From a checkpoint of a small transformer trained on Wikipedia.
Architecture: RMSNorm before each block, no biases in attention or MLP, untied embeddings, normalized queries and keys, attention and MLP in parallel, capped logits.
Each number is 128 + 24 x the weight over its row's rms, rounded and kept within 0 to 255. Layers, rows and columns count from 0. The size above them is the row's rms in percent of the matrix's.

# layer 13 MLP down (transposed), 1536x384, rms 0.0624, rows 1230-1282, columns 256-319
size [108  99  96  90  99 111  96 110  93  92  98  99 108  93  92 104 106 100 105 102 110 103 103 104  92  96  92  98 104 108 104  98  98 105  91 105 101  97  93 108  98  95  98  95  94 105  85  89  97 107  92  90 103]
[[140 127  83 162 156 127 158 106 128 139 109 156 120 140 109 145 130 162 144  94 139 113 132 123 128 131 159 131 119 149 157 136 106 128 146 149 152 104  99 142 179 134 125 144 162 129 106 138  94 129  96 150 107 145 127 138 144 138 117  99 149 148 135 113]
 [136 148 140  95  91 133 135  96 110 150 143 128 148  58 123 147 102 124 127  70 145 105 174 123 118 152 103 135 134 128 138 130 126 144 138 133 147 119 126 115 120 127 200 100 139  97 157 156 120  89 118 107 139 155 100 103 150 100 113 161 138 115  83 142]
 [161 127 146 149  96 123 105 150 131 118 102 157 114 147 146 103 127 146 122 118 163 138 115 108 100 157 147 134 139 160 122 120 167 139 140 117  99  56 108 129 134 165 121 126 121 138 128 144 134 134  96 127 121 131 138 136 136 105  84 103 164 154 150 127]
 [112 126 145  94 148 150 166 118 148 143 143 140 159 100 115 121 108 143 131 108 137 146 130  87 105  99 143 150 132 141 144 126 148 104 147  96 172 155 100 118 167 153 121 148 175 160 135 168 150 171 132 136  94 120 109 131 133 163 126 110 130 132  99 111]
 [136 136 176 100 139 171 130 122 126 102 129 120 109 157 109 163 133  92 102 115 139 108 157 102 124 112 140  86 119 140 168 123 123 100 130 142 142 117 138 130 101 159 135 143 109 115 163 130 102 109 145 133 130 138 162 109 129 121 145 137 160 133  67  90]
 [123 123 136 147 138 130 110 140  98 147 118  84 132 136 143 120  78 140  92 136 102 158 125 124 118 135 143 130 113 149 134 112 133 152 129 164 124 154 142 154 123 183 110  89 123 153 148 140 124  93 134 125 136  98  73 108 163 125 108 148 138 175  70 145]
 [123 119 110 157 102 115 147  97 158  91 119 108 101 162 109 148 144  68 156 116 123 127 121 169 150 171 106 157 143 154 173 137 107 155 122 141 115 128 162 152 129  98 142 152 147 110 103 132 137 118 119 129 155 124 146 119  91 208 134 157 121 107 102 130]
 [122 101 180 136 128  97 111 134 116 186 150 117 163  96 126 134 150 129 147 123  86 103  88 141 120 137 155 100 126 124 133 125 123 121 138 109 117 149 105 111 127 172 141 140  97 152 143 168 115 151 108 138 134 142 123 114 151 137 102 126 105 176 118 148]
 [ 89 130 176 157 150 134 141 119 117 124 146 138 116 134 113 138  97 127  88  87 117 121 127 108 110 118 171 138 102  89 122 165  97 102 122  91 110  89 154  93 138 130 124 148 140 149 166  91 118 124  89 129 140 119 129 135 106 143 162  77 128 135 167 107]
 [124 103 108  77 147 149 144 133 199  98 114 145 130 126 166 120  88 115 134 108 157 134 132 127 127 117 107 199 111 130  70 100 147 116 115 103 129 116 118 122 168 112 148 116 128 116 117 106 134 146 177 133 161 153 104 129 146 148 148 148 112 141  90 144]
 [156 124 139 116 155 136 127 141 125 200 148 152 104 120 148 129 124 110 140  97 179 143 148 124 121  98 165 130 147 118 150 136 146 117  85 122 109 170 129 107 111 104 105 118 133 103  84  95 123 136 144 100 154 133 143 143 159 120 105 117  88 120 108 123]
 [144 146 120 138 134 145 139  99 133 151  87  91 161  88 125 131 138 140 129 128 116 183 148 109 145 162 166 152 158 149  85  87 166 115 105  57 107 115  94 124 178  82 168 161 140  94 109 146 138 105  82  89 118 108 171 146 140 113 147 128 115 138 168  87]
 [120 137 122 178 133 131 160 119 161 147 109 155 102  92 117 155 150 123 103 155 139 166 137 130 134 165 158 120 118  97 147 170  89 152 116 133 133 104  81 134 107 155 110 106 107 115 183 127 156 100  93 167 137 142 141 149 144 147 130 135 132 160 137 123]
 [122 119 146 137 110 101 141 145 128 123 120 102 133 168 124 121 112 153 123 128 159 141 154 125 111 160 136 116 161 137 143 157 141 102 154 153 168 118  87 139 104 117 100 153 147 148 117 132 134 130 124 144 113 113 127 109 152 130 113 168 168 136 123 130]
 [117 114  98 107 135 152 106 128 167 129 143  95  77 115  80 121 112 145 150 131 175 119 151 143 121 133 135  98 118 154  95 138  95 105 110 131  82 138  97 137 126 131 130 133 141 121 104 102 166 127 122 164  94 103 105 205 116 113 188 113 127  86 150 135]
 [141  96 130 137 143 145 114  86  91 126  95 128 111 121 104 125 143 134 170 149  87 157 130 138 109 118 119 135 123 166 164 122 157 108 112 154 174 136  90 189  92 101 149 151 113 151 110 106 165 168 143 103 109 135 121 111 108  84 139 141 137  93 144 171]
 [170 144 124 118 119 108 108 182 145 133 115 157 103 123 119  97 128 159  95  64 151 149 110 110 130 106  97 132 104 119 175 103 135 103 105  57 179 109 138 123 109 115 153 105 134  84 154 156 122  96 113 107 110 146 105 152 158  62 158 137 145 134 191  90]
 [147 146 153 136 111 126 121 131  98 120 115  77 107 127 129 157 114 143 134 199 158 134 107 105  82 108 147 108  89 168  76 121 129 179 128 105 111  92 132 125 152 168 160  88 166 115 138 153  98 168 106 149 123 118 142 174 138 119 112 137  61 124 167  92]
 [144 171 112 177 104 136 111 120  93 144 126 134 133 130 150 143  77  78 130 136 142 114 125 141 112 118 138 118 112 122 101 137 106 115 115 155 157 133 126 167 142 125 142 137 104 105 134 135  89  94 131 101 148 104 150  80 136 151 139 115 135  88 119 131]
 [ 94 107 141 112 120 132  96 100 130  95 163 143  73 138 143 123 103 160 114 137 122 119 140 152 155 127 103 127 132  94 121 136 149 146 139 105  94 109  86 107 110 111  94 113 119 148 170 111  93 144 131 132 111 125 147 167 138 104 167 127 109  92 147 179]
 [114 130 133 161 102 144 133 108 172 139 145 139 144 119 137 142 115 157 144  97 171 134 107 119 135 125  88 131 162 152  80 142 127 171 140 146 145 149 106 133 110 144  93 128 147 120 180 131 152 141 160 130 101 157  99 104  91 145 138 142 135 103 134 175]
 [179 110 149 107 107 138 125 141  99 143 147 134 153 164 143 154 143 113 128 158 152  92 124 154 145 119 134 132 137 102 122 111 114 143 132 136 129 142 146 152 103 113 114 137 111 111 156 137 160 147 182  95 139 107 136 159 125 163  89 160 127  97 113 126]
 [111 137 111 153 129 149 136 127  99 138  86 101 144 106 140 116  78  91 116 125 136 127  80 109 111  99 140 146  69  89 144 156 137 108 169 168  85 128 125  84 173 120 173 119 106 129 134 108 109 102 117 142 127 155  98  91 120 152  97 134 145 156  99 129]
 [133 154 159 117 164 138 137 127  96 124 168 146 125 112 110 104 111 122  89 110 126 138 134 148 124 128 109  98 157 135 117 126 155 139 135 142 129 141 168 156 167  74 131 173 130 115 150 113 123 132 106 116 102 139 129 146 107 145 105  64 156 129 137 115]
 [167 131 132 153 135 141 149 158 145  98 128 113 127 122 128 124  76 132 147 133 146 127 116 129 138 123 145 171 133 115 149 140 111  98  89 104 135 124 149 123 141 128 143 111 110 150 119 129 117  89 110 124 143 109 149 146 140 124 125 109  92 127 131 146]
 [126 119 113 104 104 162 146  92  84  98 144 208 128 164 150 103 122 178 105 156 136  91 133 124 166 119 143 136 120 122 118 104 143 143 123  93  92  90 134 100 106 111 131 139  88 105 127 102 115 103 113 104  89 118 137 145 131 119 134  96 106 126 124 100]
 [120 141 115 130 123 130 112 159 116 121 114 135 122 140 121 126 128 113 151 125 100 109 118 151 129 129 120 107 118 173 109 127 124 125 125 149 112 151 109 136 131 136 152 126 123 169 101 138 167 105  83 107 152 165 130 123 126 148 158 159 162 109 107 142]
 [128 149 132 158 111  84 114 122 136 143 111 103 109 114 132 106  91 134 100 137 136 171 148 126 113 106 108 135 142 157 156 130 119 152 100 151 103 110 142 142 150 192  92 103 120 109  88 122 102 155 150 103 121 130 120 119 103 124 116 176 135  80 149  90]
 [165 111 127 154 120 132 137 133  87 168 155 134 112  99 144 108 117 123 123 133  58 144 143 115 120 137  99 166 127 136 146 128 137  91 138 117 113 138 131 123 134 134 167 151 135  96 104 107 140 149 124 133 149 135 112 129 149 212 136 115 141 133 111 103]
 [115 126 204 126 152 135 126 118 120 129 141  83 131 125 134 120 155  77 107 116 128 142 192 143 100 134 202 137  98 161 149 139 121 116 148 143 131 163 106  89 123 180  99 158 124 153 128 131 120 171 145 117 137 171 128 120 117 138 125 108 121 109 103 174]
 [104 163 108 142 104 121 131  93  86 118 137 137 129 143  93  84 142 138 176 117 153 141  84 120 136 136 103 129 147 135 143  97 115 116 159 134 152 121 169 140  60  85 125 151 120 143  79 146 124 140 141  93 128 130 122 132 149 108 105 115 111 146 126  91]
 [103 122 127 101 123 166  86 127 129 104 122 100 111 130 129 135 106 156 119 171 147 134 152 150 149 133 109 145 152 119 148 157 141 152 147 150 100 120 116 130 152 109 152  68 103 139 105 150 133 148 170 153 114 145 149 159 164 176 100 124 135  97 140 135]
 [139 106 112 144 123 151 136 122 115 137 103 142 169 116 135 184 114 123  99 144 162 159 124 143  97 140 123 143 122 116 116 138 120 159 157 132 118 145 129 117 155 136 119 140 170 171 144 120 119 107 126 127 144 123 129 134 167 134 155 136 115 135 132 171]
 [105 114 154 115 144 130 119  97 140 149 123  64 177 143 128 138 157  92 149 104 111 106 119 171 126 125 108 130  93 146 114 128 133  95 115 100  85 128 126 132 129 124 162 111  90 152 141 137 168 173 103 144 136 160 140 135 130 137 180 102  98 111 131 126]
 [124  97 147  98 122 108 108  93 129 140 137 133 118 143 120 127  89 141 164 104 142 140 102 136 141  81  85 146 132 112 137 145 131 113 149 106  76 132 116 108 115  15  93 122 165  97 136 146 141 126 137 109 100 107 134 141 128 135 118 130 142 126 158 110]
 [ 90 113 141 165 114 120  90  85  98 150 134 115 188 102 136 120 145 103 132 139 130 137 115 147 162 103 111 126  89 153 103 135 147 135 159 145 103 105  86 135 133 119 165 129 122  87 130 132 120 122 141 113 146 111 142 119 128 166  99 160 142 139 157 122]
 [134 141 122 170 182 135 144 130  88 107 135 180 109 145 166 133 143 135  84 107 112 124 130 154 139 156 113 103 142  98 114 117 184 119 137 128 116 147 188 133  87 110 132 188  99 111  97 177 139 129 118 117 163 126 147 121 134 186 141 117 154 126  90 113]
 [165  71 131 113 127  76 132 174  97 112 163  99  84  97 118  85 116 128 124 173 122 153 122 126 109 106  87 138  86 125 127  78 115 169 137 108 132 128 125 137 117 159 107 103 155 149 138 148 134 125 144 135 137 124  89 150 105  93 149 134 158 143 149 187]
 [153 105 135  82 171 112 122 170 105 140 135 105 162 154 126 169 129 100 102 111  92 144 120 110 105 115 108 121 184 138 114 141 118 136 134 152  77  95 131  93 123 129 164 107 147 141 126 142 131 105 111 143 154 133 147 185 117 151 139 153 110 124 113 114]
 [154 165 125 139 156 149 106 139 163 165  95 119 142 124 156 163 166 158 139 107 112  95 102 106 161 148 180 150 115 137 164 133 142 153 143  96 167 124 142 162 163 114 101 140  92 141 125 162  99 146 119 126 148  90 107 135  98 125 108 110 110 160 133  82]
 [158 120 138 133 145  92 116 135 118  94 128 119 120 159 112 128 146 116 121 148 152  97 116 132 113 126 137 132 155 129 133  88 111  83 100  91 109 151 132 130 148 145 137  99 122 146  90 160 117  96 109 111 109 127 154 111 159 111 110 111 117 150 157 140]
 [121 129 117 103 111 140  87 115  97 103 140 119  86 162  89 144  80 141  64  84 128 148 159 148 132 146 148 177 117 169 153 152 134 139 108 125 123 178 146 100 123 130 128 108 130 154 139 114 164 129 113 149 135 105  90 137 147 158 126 153 171 170 106 130]
 [113 147 128  97 155 122 125 129  88 136 157 124 153 104  85 148 171 135 173 116 123 150 104 121 118 160 128  91  54 107 108 138 114 115 105 120 137 109  89 114 116 141 120 119 122 119 130 130 135 131 129 144 138 136 124 164 133  95 114 115 122  88 156 102]
 [111 146 120 155 190 135 116 163 130 130 112 165 138 112 137 129 138 123 166 112 132 143 150 115 134 107 154 103 104 136 154 120 115 136 137  76 148 117 105 136 115 104  85  99 100 122 155 141 147 186 147 143 125 109 100 132 139 102 107 116 127 138 117 148]
 [ 99 147 161  60 138 144 121 148 104 110  93 111 123  85 155 115 112 170 124  94 170 141 110 128 162 139 134 162 132 106 123  94 140 148  97 144 115 121 157 108 137 102 124 118 142 135 132 125  70 104 131 125 161 133 141 122 136 113 100 153 105  74 103  80]
 [132 128 105 117 126 134 135 132 123  84 111 163 153 119 102 145 114 136 102 162 115 121 134 125 133 162 176 132 123 142 134 157 137 129 112 124 144 122 130 133 145 110 121 153 124 130 124 116 141  88 111  81 115 117 145 151 118 144 109 105 157 176 112 102]
 [131 109 103 120 102 135 111 132 155 117 134 141 139  73 121 166 137 149 139 149  85 111 152 102 164 142  94 137 106  95 144  78 173 118 147 124  92 126 134 140 122 130 148 141 143 122  98 123 131 135 106 103  97 115 157 128 152  95 112 148 113 134 120 131]
 [126 118 143 141 124 163 109 146 129 154 149 130 103 127 103  84 113 170 104 181 131  74 116 101 132 129 144 156 138 142 168 148 157 121 121 134 138 120 145 122 106 191  79 146 150 145 106 150 101 113 141 137 126 156 123 149 102 175 131 141 119 109 187 129]
 [104 133  98 106 136 131 124 110 155 119 191 145 151 164 167 135 122 133  98 133 118 120 126 164 112  94 120 154  85 136 103 103 147 198 133 171 127 130 145 147 155 166 156  84 147 158 120 135 153 128 132 112 103 142 100 116 108 184 106 124 167 136 136 166]
 [116 113  85 134 133 109  95 125 171 105 123 178 105 126 142 145 121 110 133  98  98 137 142  86 157 154  96  82 178 155 187 126 197 110 125  61 134 132 109 154 113 137 145 128 106 104 135 119 150 128 115 109 139 113 103 153 149 128 148  99 146 122 105  94]
 [129 140 156 162 113 133 117 170  91 163 140 153 106 113 103 126 100 149 135 150  93 100 119 121 134 165  86 126  97 158 110 122 102 141 111 109 140 123 110 121 121 137 149 136  87 109 140 142 154 114 127 151 123 150 174 110 138 177 150 162 118 151 143 147]
 [155 136 108 122 120 123 133 131 139 111  63  84 114  98 120 174 148 126 144 121 105 143 103 138 108 115 150 144 135 150 154 135 102 128 139 108 139 139 106 131 120 151 109 144 174 178 133 143 162 119  78 151 134 119 111 136 123 132 100 158 131 162 129 169]
 [ 93 126 154 119 142 140  82 158 103 138 148  72 111  83 133 134 140 139 109 171 123 176  93 113 122 160 127 119 155 129 163  96 132 129 146 135 117 131 108 146 157 161  96 110 117 137 146 140  97 130 143 120 135 129 137 123 144 128 130 151 121 148 134 120]]
# layer 13 MLP up, 1536x384, rms 0.0676, rows 1231-1282, columns 256-319
size [ 99 102  88  95 101  96 104 101  98 100  97 107  97 101  98 106  99 103 101 106  96  99 106  97 100  97 101 101 105 105 100  98 102 104  98 100 100 100 102 103  97 100  95  96 109  92  94  99  99  97  97  98]
[[172 115 127 113 118 150 180 135 144 122 138 127 135 121 127  69 157  96 123 143 171 133  96 162 134 116 138 165  85 155 147 152 146  98 127 179 110 136 137 168 108 138 134  96 114 186 121 120 129 118 115 120 108 140  95 126 151 148 130  89 124 114 139 128]
 [130 138 147 165 128 150 157 139 164 174 100 123 113 165 176 136 133 118 140  93 154 155 139 152 109 126 130 138 146 125 131 134 113 109 153 137  48 141 117 121 128 147  83  85 127 137 141 127 112 121  95 147 121 122 147 146 165 136 153 159  79  99  86 132]
 [122 147 131 155 102 143  98  96  87 100 108  71  96 153 126 165 142 116 116 114  99 121 125 139 153 138 137 116 143  98  99  97 123 144  76 143  77 133 136 129 111 126  76  93 130  99 133  75 114 116 150 119 109 115 125 121 143  86 145 101 118 172 147 149]
 [148 111 123 130 114 149 109 168 134 147 107 119 104  96 140 178 142 112 155 168 136 143 159 116 137 101 147 181 146 132 125 143 131 130 105 138 128 185 118 107 149 170 108  48 110 157 142 115 133 155 107 115 144 143 159 123 142 149 177 102 111 116  91 136]
 [101 152 135 189 104 185 148 135 137 135  72 142 124 136 142 149 124 121 136 146 181 143 137 146 169 132 112 125 118 130 136 134 130 141  94 167 156 116  75 186 147 145 143  83 125 109 100 147 153 150 145 125 120 129 155 111 153 156 116 117 154 137 114 140]
 [116 164 122 120 139 183 130 153 127 135 129 108 147 200  81 112 129  79 154  95 159 159 127 108 138 101 134 141 135 107 125 119 125 127 100 138 106 155 158 158 149 114 119 115 129 111 153 121 118 149  90 131 192  67 159 118 144 158 148 144 168 105 110 182]
 [114 122 171 129 101 179 128 125 149 177 123 101 181 135 151  95 140 119 156 126 145 140  38  91 157 111 146  99 148  87 139 104 127 140 119 125  73 137 108 145 133 118 109 111 112 166 152  91 106 139 122 144 109 150 121 149 151 124 115 134 106 165 129 149]
 [165 152 123  91 155 118 141 101 154 146 156 143 160 137 108 104 174 114 149 135 115 132  87 139 142 136  88 117 138 129 186  99 106 113  82 155 132 210  97 167 105 188  95 116 114 130 165 127 143 171  84 162 140 115 145 110  98 128 124 130 121 135 136 135]
 [ 94 176 172 180 146 126 139 110  64 143 160  91  83 129 136 116 171 106 148 131 104  86 111 155 116 157 149  97 142 140 117 172 127 166 115 117  95 131 142 171 109 142 140 129 117 118 113 115 124 147  76 147 148  86 160 140 167 133 135  86 171 156 145 135]
 [128 114 147 110 108 148 151 133 177 148 116 102 125 148 131 131 116 105 159 170 115 162  89  97 131 139  80 156 121  89 154 115 156 150  46 139  82 101  70 133 165 112 135 102  93 122 160 107 121 121 117 100 165  96 129 126 101 159 124  96 110 102 133 139]
 [ 81 145 120 100 139 156 140 127 115 182 157 101 147 135 116 151 144 130 145 164 128 129  89 105 133 115 137 134 141 132 130 141 129 115 124 133 150 158  74 156 116 138 139 132 122 151 127 152 112 121 131 147 130 116 167 147 185 113 159 143 105  98  72 152]
 [113 125 124 111 112 110 141 120 141 141 157 147 137 109 121 140 117 114 122 131 129 143 139 122 133 135 166 142 141 120 154 124 126 140 103 127 125 124 113 147 119 126 114 141 166 124 156 151 139 154  99 182  97 118 138  82 106 151 149  94  96 152  50 157]
 [118 119 163 107 169 110 109 117 154 108 155 112 144 145 184 163 132 118 170 140 120 143 112  93 158 117 164  97 144 115 163 114 138 117 121 121 116 152 125 114 117 171 149 135 124 133 164  66 135 170  89 170 147 146 133 121 117 105 127 132 143 180 116 142]
 [ 79 151 195 112 120 132 135  99 100 129  99 148 142 135 132 115 141  67 135  95 128 126 112 136 133 105 125 157 183 111 154 120 168  97 120 119 113 112 129 135 140 104 145 129  85 148 114 111  73 139 113 155 128 140 174  81 120 124 153 155 129 164 124 129]
 [104  91 156 133  88  96 155  86 115 142 109 145 118 122 136  87 149 131 137 146 109 139 181 134  98 145 106 115 153 126 149 125 180 129 133  74 102 159  95 130 163 153 173 169 125 106 125 126 125 141  95 143 143 122 140 132 146 152 170 137  89 133 113 139]
 [129 186  52 106 110  95 134 163 124 140 141 121 136 161 101 110 106 127 177 129 152 129 181 167 136 113 132 129 134 155 174 100 196 120 123 180 129 165 136 175 124 126 130 107  89 151 176 129 144 147 159 133 112 145 115 141 181 130 150 124 125 129 127 140]
 [106 108 179 148 125 152 118 142 114 135 140 114 152 129 146 112 154 102 141 106 121 178 133 128 157 124 140 128 126  90 142 141 119 116 122 155  89 145 100 132 120 104 140 112 118 161 125 102 108 157 148 126 103 113 153 146 101 105 113  53 170 142 116 127]
 [ 77 142 118 123  89 132 150  90 144 157 108 126 111 137 119 164 173  88 148  83 139  81 137 132 160 117  99 159 140  83 127 106 153 153  71 123  80 160 114 138 119 147 118 103 145 171 125  67 122 171 101 135 118 128 137 121 144 154 136 140 165 109 116 117]
 [123 116 156 116  97 157 117 136 131 130 176 113 134 127 127 149 143  97 141 143 137 137  95 113 109  97 123 150 121 107 172 124 143 130 117 153 115 145  96 132 153 163  99  86 141 152 127  92 130 149 109 135 141 112 144 121 114  83 142 111 123 120 148 146]
 [124 140 159 196  92 132 139 117  81 135 120 124 152 157 135 111 183 108 100 111 129  94 106 140 147 182 171 130 174 123 147 106 125 104 105 117 142 135 129 115 137 119  99 119 102 148 145 147  95 108 100 114 125  95 143 149 166 144 113 118 163 134 129 107]
 [112 104 160 131 115 135 129 120 125 144 126 107 127 104 157 160 131  97 135 181 113 133 167 161 133 150 124 133  96 124 102 132 144 112 101 148 105 119 120 137 127 155 130 112 130  83 110 129 155 128 127 158 129 137 119 122 117 115  82 101 128 151 101 134]
 [116 141 135 148 112 148 145 143 146 108 102 107 170 200 116 157 134  82 151 167 138 136 100  91 111 146 119 129 117 147 152 140 104 117 133 144 106  77 121 142 155 125 117 138 114  91 152  96 135 166 126 140 116 126 135 144 130 129 116  90 134 153 104 141]
 [128 132 125 104 117 201 102 165 132 149 105 142 184 134 133 125  90 142 153  90 131 139  73 120 136 141 167 112 159 121 140 153 128 123 124 115 130 132 139 137 170 182 155 155 153 110 141 145 103 144 159 156 165 140 128 137  79 114 145  91 123 104 126 114]
 [ 86 129 145 122  83 109  87 128 122 153 102  88 102 111 108 135 118 130 140 151 106 166 167 112 131 147  97  99 116 143 133 166 125 135 118 143 133 130  86 154 130 161  84 120 149  70 111 158 144  98 101 145 145 138 107 113 112 141 132 160 160 136 137 139]
 [121 140  80 116 121 105 117 167 147 156 139 133 143  93 143 149 113 111 134 113 174 129 145 132 145 133 118 163 106 115 125 126 158  96  90 134 126 124 116 148 141 140  95 123 106 122 122  97 155 125 133 107 118 118 147 125 132 122 148 142 113 139 144 108]
 [135 111 161  69 112 171 150 119 136 135 126 107 138 144 132 176 119 125 126  91 132 103  96 107 141 143 137 134 148  44 102 103 135 115 115 140 120 147 167 133 118 135 158 128  85  96 183 101 129 116 113 141 111 136 151 131 113  86 153 140 120 159 117 126]
 [ 59 128 113 153  94 160 130 107 141 188 137 120 132 177  84 136 110  87 152  83 118 159 125 107 115 147 111 133 125 110 177 115 109 123 127 121 156 124 122 150 168 155 108  91 100 125 138 130 111 128 126 159 165  95 168 117 128 109 128 133 110 117 165 121]
 [104 130 145 148 128 144 134 161 108 165  99 110 150 135 153 115 125 116 125 136 137 104 142 101 158  84 160 122 168 107 150 131 124 110  90 105 159 124 138 132 130  86 112 130 108 144 115  94 140 104  71 134 151 143 134 138 123 123 161  96 132 159 112 119]
 [112 126 103 110 103 182 146 134 146 151 132 112 131 113 104 178 123 117 111 117 153 153 186 162 136 100 154 186 125 130 139 151 149 133 113 157 113 114 120 154 140 121 153 107 124 127 153 109 113 122  86 163 117 121 123 126 142 144 154 114 134 121 119 135]
 [130 126 123 143 141 154 126 107 145 110 119 101  94 122 136 148 112 122 150  98 101 119 119 127 121 109 147 138 148  87 119 128 140  99  94 164 138 133 148 142 146 123 154 158 137 137 135 165 124 154 104 173 143  95 144  78 139 119 129  87 137 118  96 151]
 [131 145 106 149 164 144 119 113  80 131 130 134 195 102 144 117 119 136 141 174 168 149 120 141 150 103 184 115 136 112 131 150 138 144 108 129 124 147  77 124 162 100 167 131 148 165 144 128  81 121  82 104 163 160  96 106 149 112 178 125  95 138  98 126]
 [168 141 125 118 112 147 116 168 140 108 129 127 145 142 142  73 171 126 126 102 127 150 145 104 115  98 128 144 169 129 140 122 143 139 119 144  75 175 128 152 169 127  94 133 120 123 138  83 129 125 128 119 146 135 108 103  93 119 128 143 120 105 137 125]
 [105 145 119 148 151 133  76 172 102 146 152 156 129 123 138 149 131 102 140 133 104 127 153 168 120  82 106 104 176 127 159 137 105  94 130 167  83 106 128 156 124 150 107 103 136 139 121 123 119  97 118 173 111  41  96 153 164  81 153 141 128 111 150 180]
 [143 117 168  99 146 110 112 132  73 128 152 124 150 132 148 128 144  88 182 115 112 151  78 131  96 136 115 118 146  76 116 149 200 109 125 147 102 126 108 154 125 139 116  83 109 133 100 159  90 169 102 145 124  83 144 133 103 118 139 100 102 124 122 174]
 [ 95 161 123 134 100 140 156 125 144 123 113 107 136 156 154  94 142 117 138 105 143  91 104 143 129 121 112 150 131 115 144 166 129 110 122 124 113 142 131 134 167 119 124 148 129 133 161 124 126 141 171 113 132 108 155 109 138  69 132 107 102 154 144 179]
 [106 114 118 108  67 164 156 106 138 127  85 148 151 157 121 126 164  77 141 134 116 135 105 121 123 112  97  97 160 116 141 105 113 159 102 188 112 152 104 119 102 141 112 106 108 122 145  94 127 151 121 211  99 100 138 124 116 111 115 161 103 157 160 156]
 [141 137 153 146 116 170 129 163 143 164 127 123 160 113 113 149 118 137 151 133 147 127 136 153 146  65 143 154 114 151 132 133  86 115 112 151 134 119  77 177 172 113 108 122 135 160 110 106 119 111 131 147 137 125 103  83 152 125 121  95 106 148 133 137]
 [104 113  97 169 148 101  96 104 158 158 169 137 131 163 124 105 101 117 158 113 159 144 147 206 172  89  89 131 147 139 133 142 117 108 148 145  85 126 123 130 141 123 116 133 130  98 145 137 101 143 124 145 143 134  85 122 176 115 129 142  84 113 144 138]
 [164 112 121 182 121 143  90 155  99 106  99 108 110 125 163 146 138 147 137 101 118 121 126 119 171 108 149 124 151 100 109 115 129 125 110 124 144 130 114 133 127 139 119 129 125 142 139 114  70 133  99 110 108  74 116 132 131 116 153  83 117  93 111 134]
 [111 135  97 146 113 136 102 153 108 161 155  94 160  99 151 148 146  77 120 143 152 118 125 163 159 105 137 144 142 115 124 126 129 140 148 168 139 123 127 167 161 134 124 138 143 129  86 121 116 128 139 149 110 176  75 117 144 114 107 118 152  99 122 111]
 [110 129 147 132 161 151 109 145 165 152 117  79 127 125 151 146 134 103 159 128 114 178 147 105 118 123 158 146 126 137 125 111 212 124 134 123 116 132  78 148 130 149 108 103  75 123 155 119 122 122 139 106 148 149 106 106 149 135 144 149  73 113  95  98]
 [118 150 104  99 108 134 129 169 145 161 131 132 127 169 160 109  87 119 152 152 132 145 138 176 132 123  96 151 151 145 109 111 132 133 123 113  92 151 136 139 139 124 100 135 131 114 146 161  85 127  99 143  85 139 106 119 164 100 135 157 157 134 140 141]
 [145 129 114 132 106 131 148 121 157 156 152 144 137 164 120 151 147  97 142  83 122 146 126 146 135  84 113 152 131 144 147 115 100  77  77 132  97 190 160 120 109 175 155 128 118 140 150  66 104 119 137 148 144 125  96 142  91  87 130 131  96 135 147 173]
 [ 89  87 108 121 133  97 112 139  87 125 133 129 105 122 151 157 140 143 143 110 158 138 157 113 107 141 162 136 106 129  99 129 185  73 115 169 120 163 154 121 126 123 111 139  93 160 112 154 128 161 155 106 169 128 150 154 113 116 116  98 166  94 122 101]
 [100 131 144 131  97 131 124 135 180 125  99 149 119 136 109 158 115  82 160 116 167 159 139 123 117 130 151 157 109 129 139 152 161 138 124 131  80 173 153 135 119 113  91 134  91 132 154 113 120 123  91 159 140 113 104 145 123 141 133  69 130 146 141 127]
 [ 95 137 122 164 162 134 145 100 107 146 160 130 119 148 166  87 118 133 125 172 120 200 112 178 130 109 158 104 142 134 127 180 101 140 111 150 140 152 111 132 109 142 131 104  91 119 154 118 153 126 139 124 135 118 107 131 136 146 150 103 142 164 160 145]
 [133 113 135 144 130  92  93 111 134 114 152 130 150 145 146 134 117 105 154 123 135 128 178 134 151 138  99 110  85 100 123 113 105 143 122 138 123 109 150 161 143  93 155 120 151 123 164 111 103 127 172 132 136 125 109  88 120 120 105 143 187 168 107 111]
 [137 143 128 147 118 136 121 157 108 115 116 114 132  94 123 143 134 137 141 128 120 141 114  89 105 125 110 122 147 112 117 160 125 116 109 118 148 101 130 120 135 144  80 143 136  75 155 138 118 146 135 173 154 139 181 121 154 111 161 129  63 118 144 120]
 [130 102 145 159 150 124 114  83 167 124 121 154 132 138 157 143 130 117 135 100 114 175 119 171  92 116 138 164 113 103 129 114 152  83 113 149  74 194 131 147 128 164 139 138 161 117 151 105 140 160 128 150 117 138  78  91  97 158 134 141 117  57 116 128]
 [128 116 105  90 103 136  88 112 145 106 125 109 108 133 110 118 152 119 156  77 139 149 114 128 123  72 180 139 189  81 118 127 155 112 143 140 120 118 104 118 111 159  57 101 117 121 150 110 142 110  83 150 133  92  86 129 138 100 143  75 111  95 150 122]
 [ 89 108 138  92 129 176 121 121 102 102  90  99 110 142 168 160 149 103 163  84 131 109 127 110  85 136 143 138 142  98 123 127 135  69 107 111 164 111 110 154 126 148 135 157 115 146 110 121 167 142 160 132 146 118 170 144 122 104  77 122 106 136 130 132]
 [133 138 127 145 125 107 106 134 111 141 126 163  82 118 105 144 144 164 170 117 135 210 162 121 159 136 144 105 123 136 140 106 166 129 127 115 121 149 145 167 136 158  72  99 133 142 121 136 130 138 170 133 159 142 108  96 168 157 165 112  52 147 107 142]]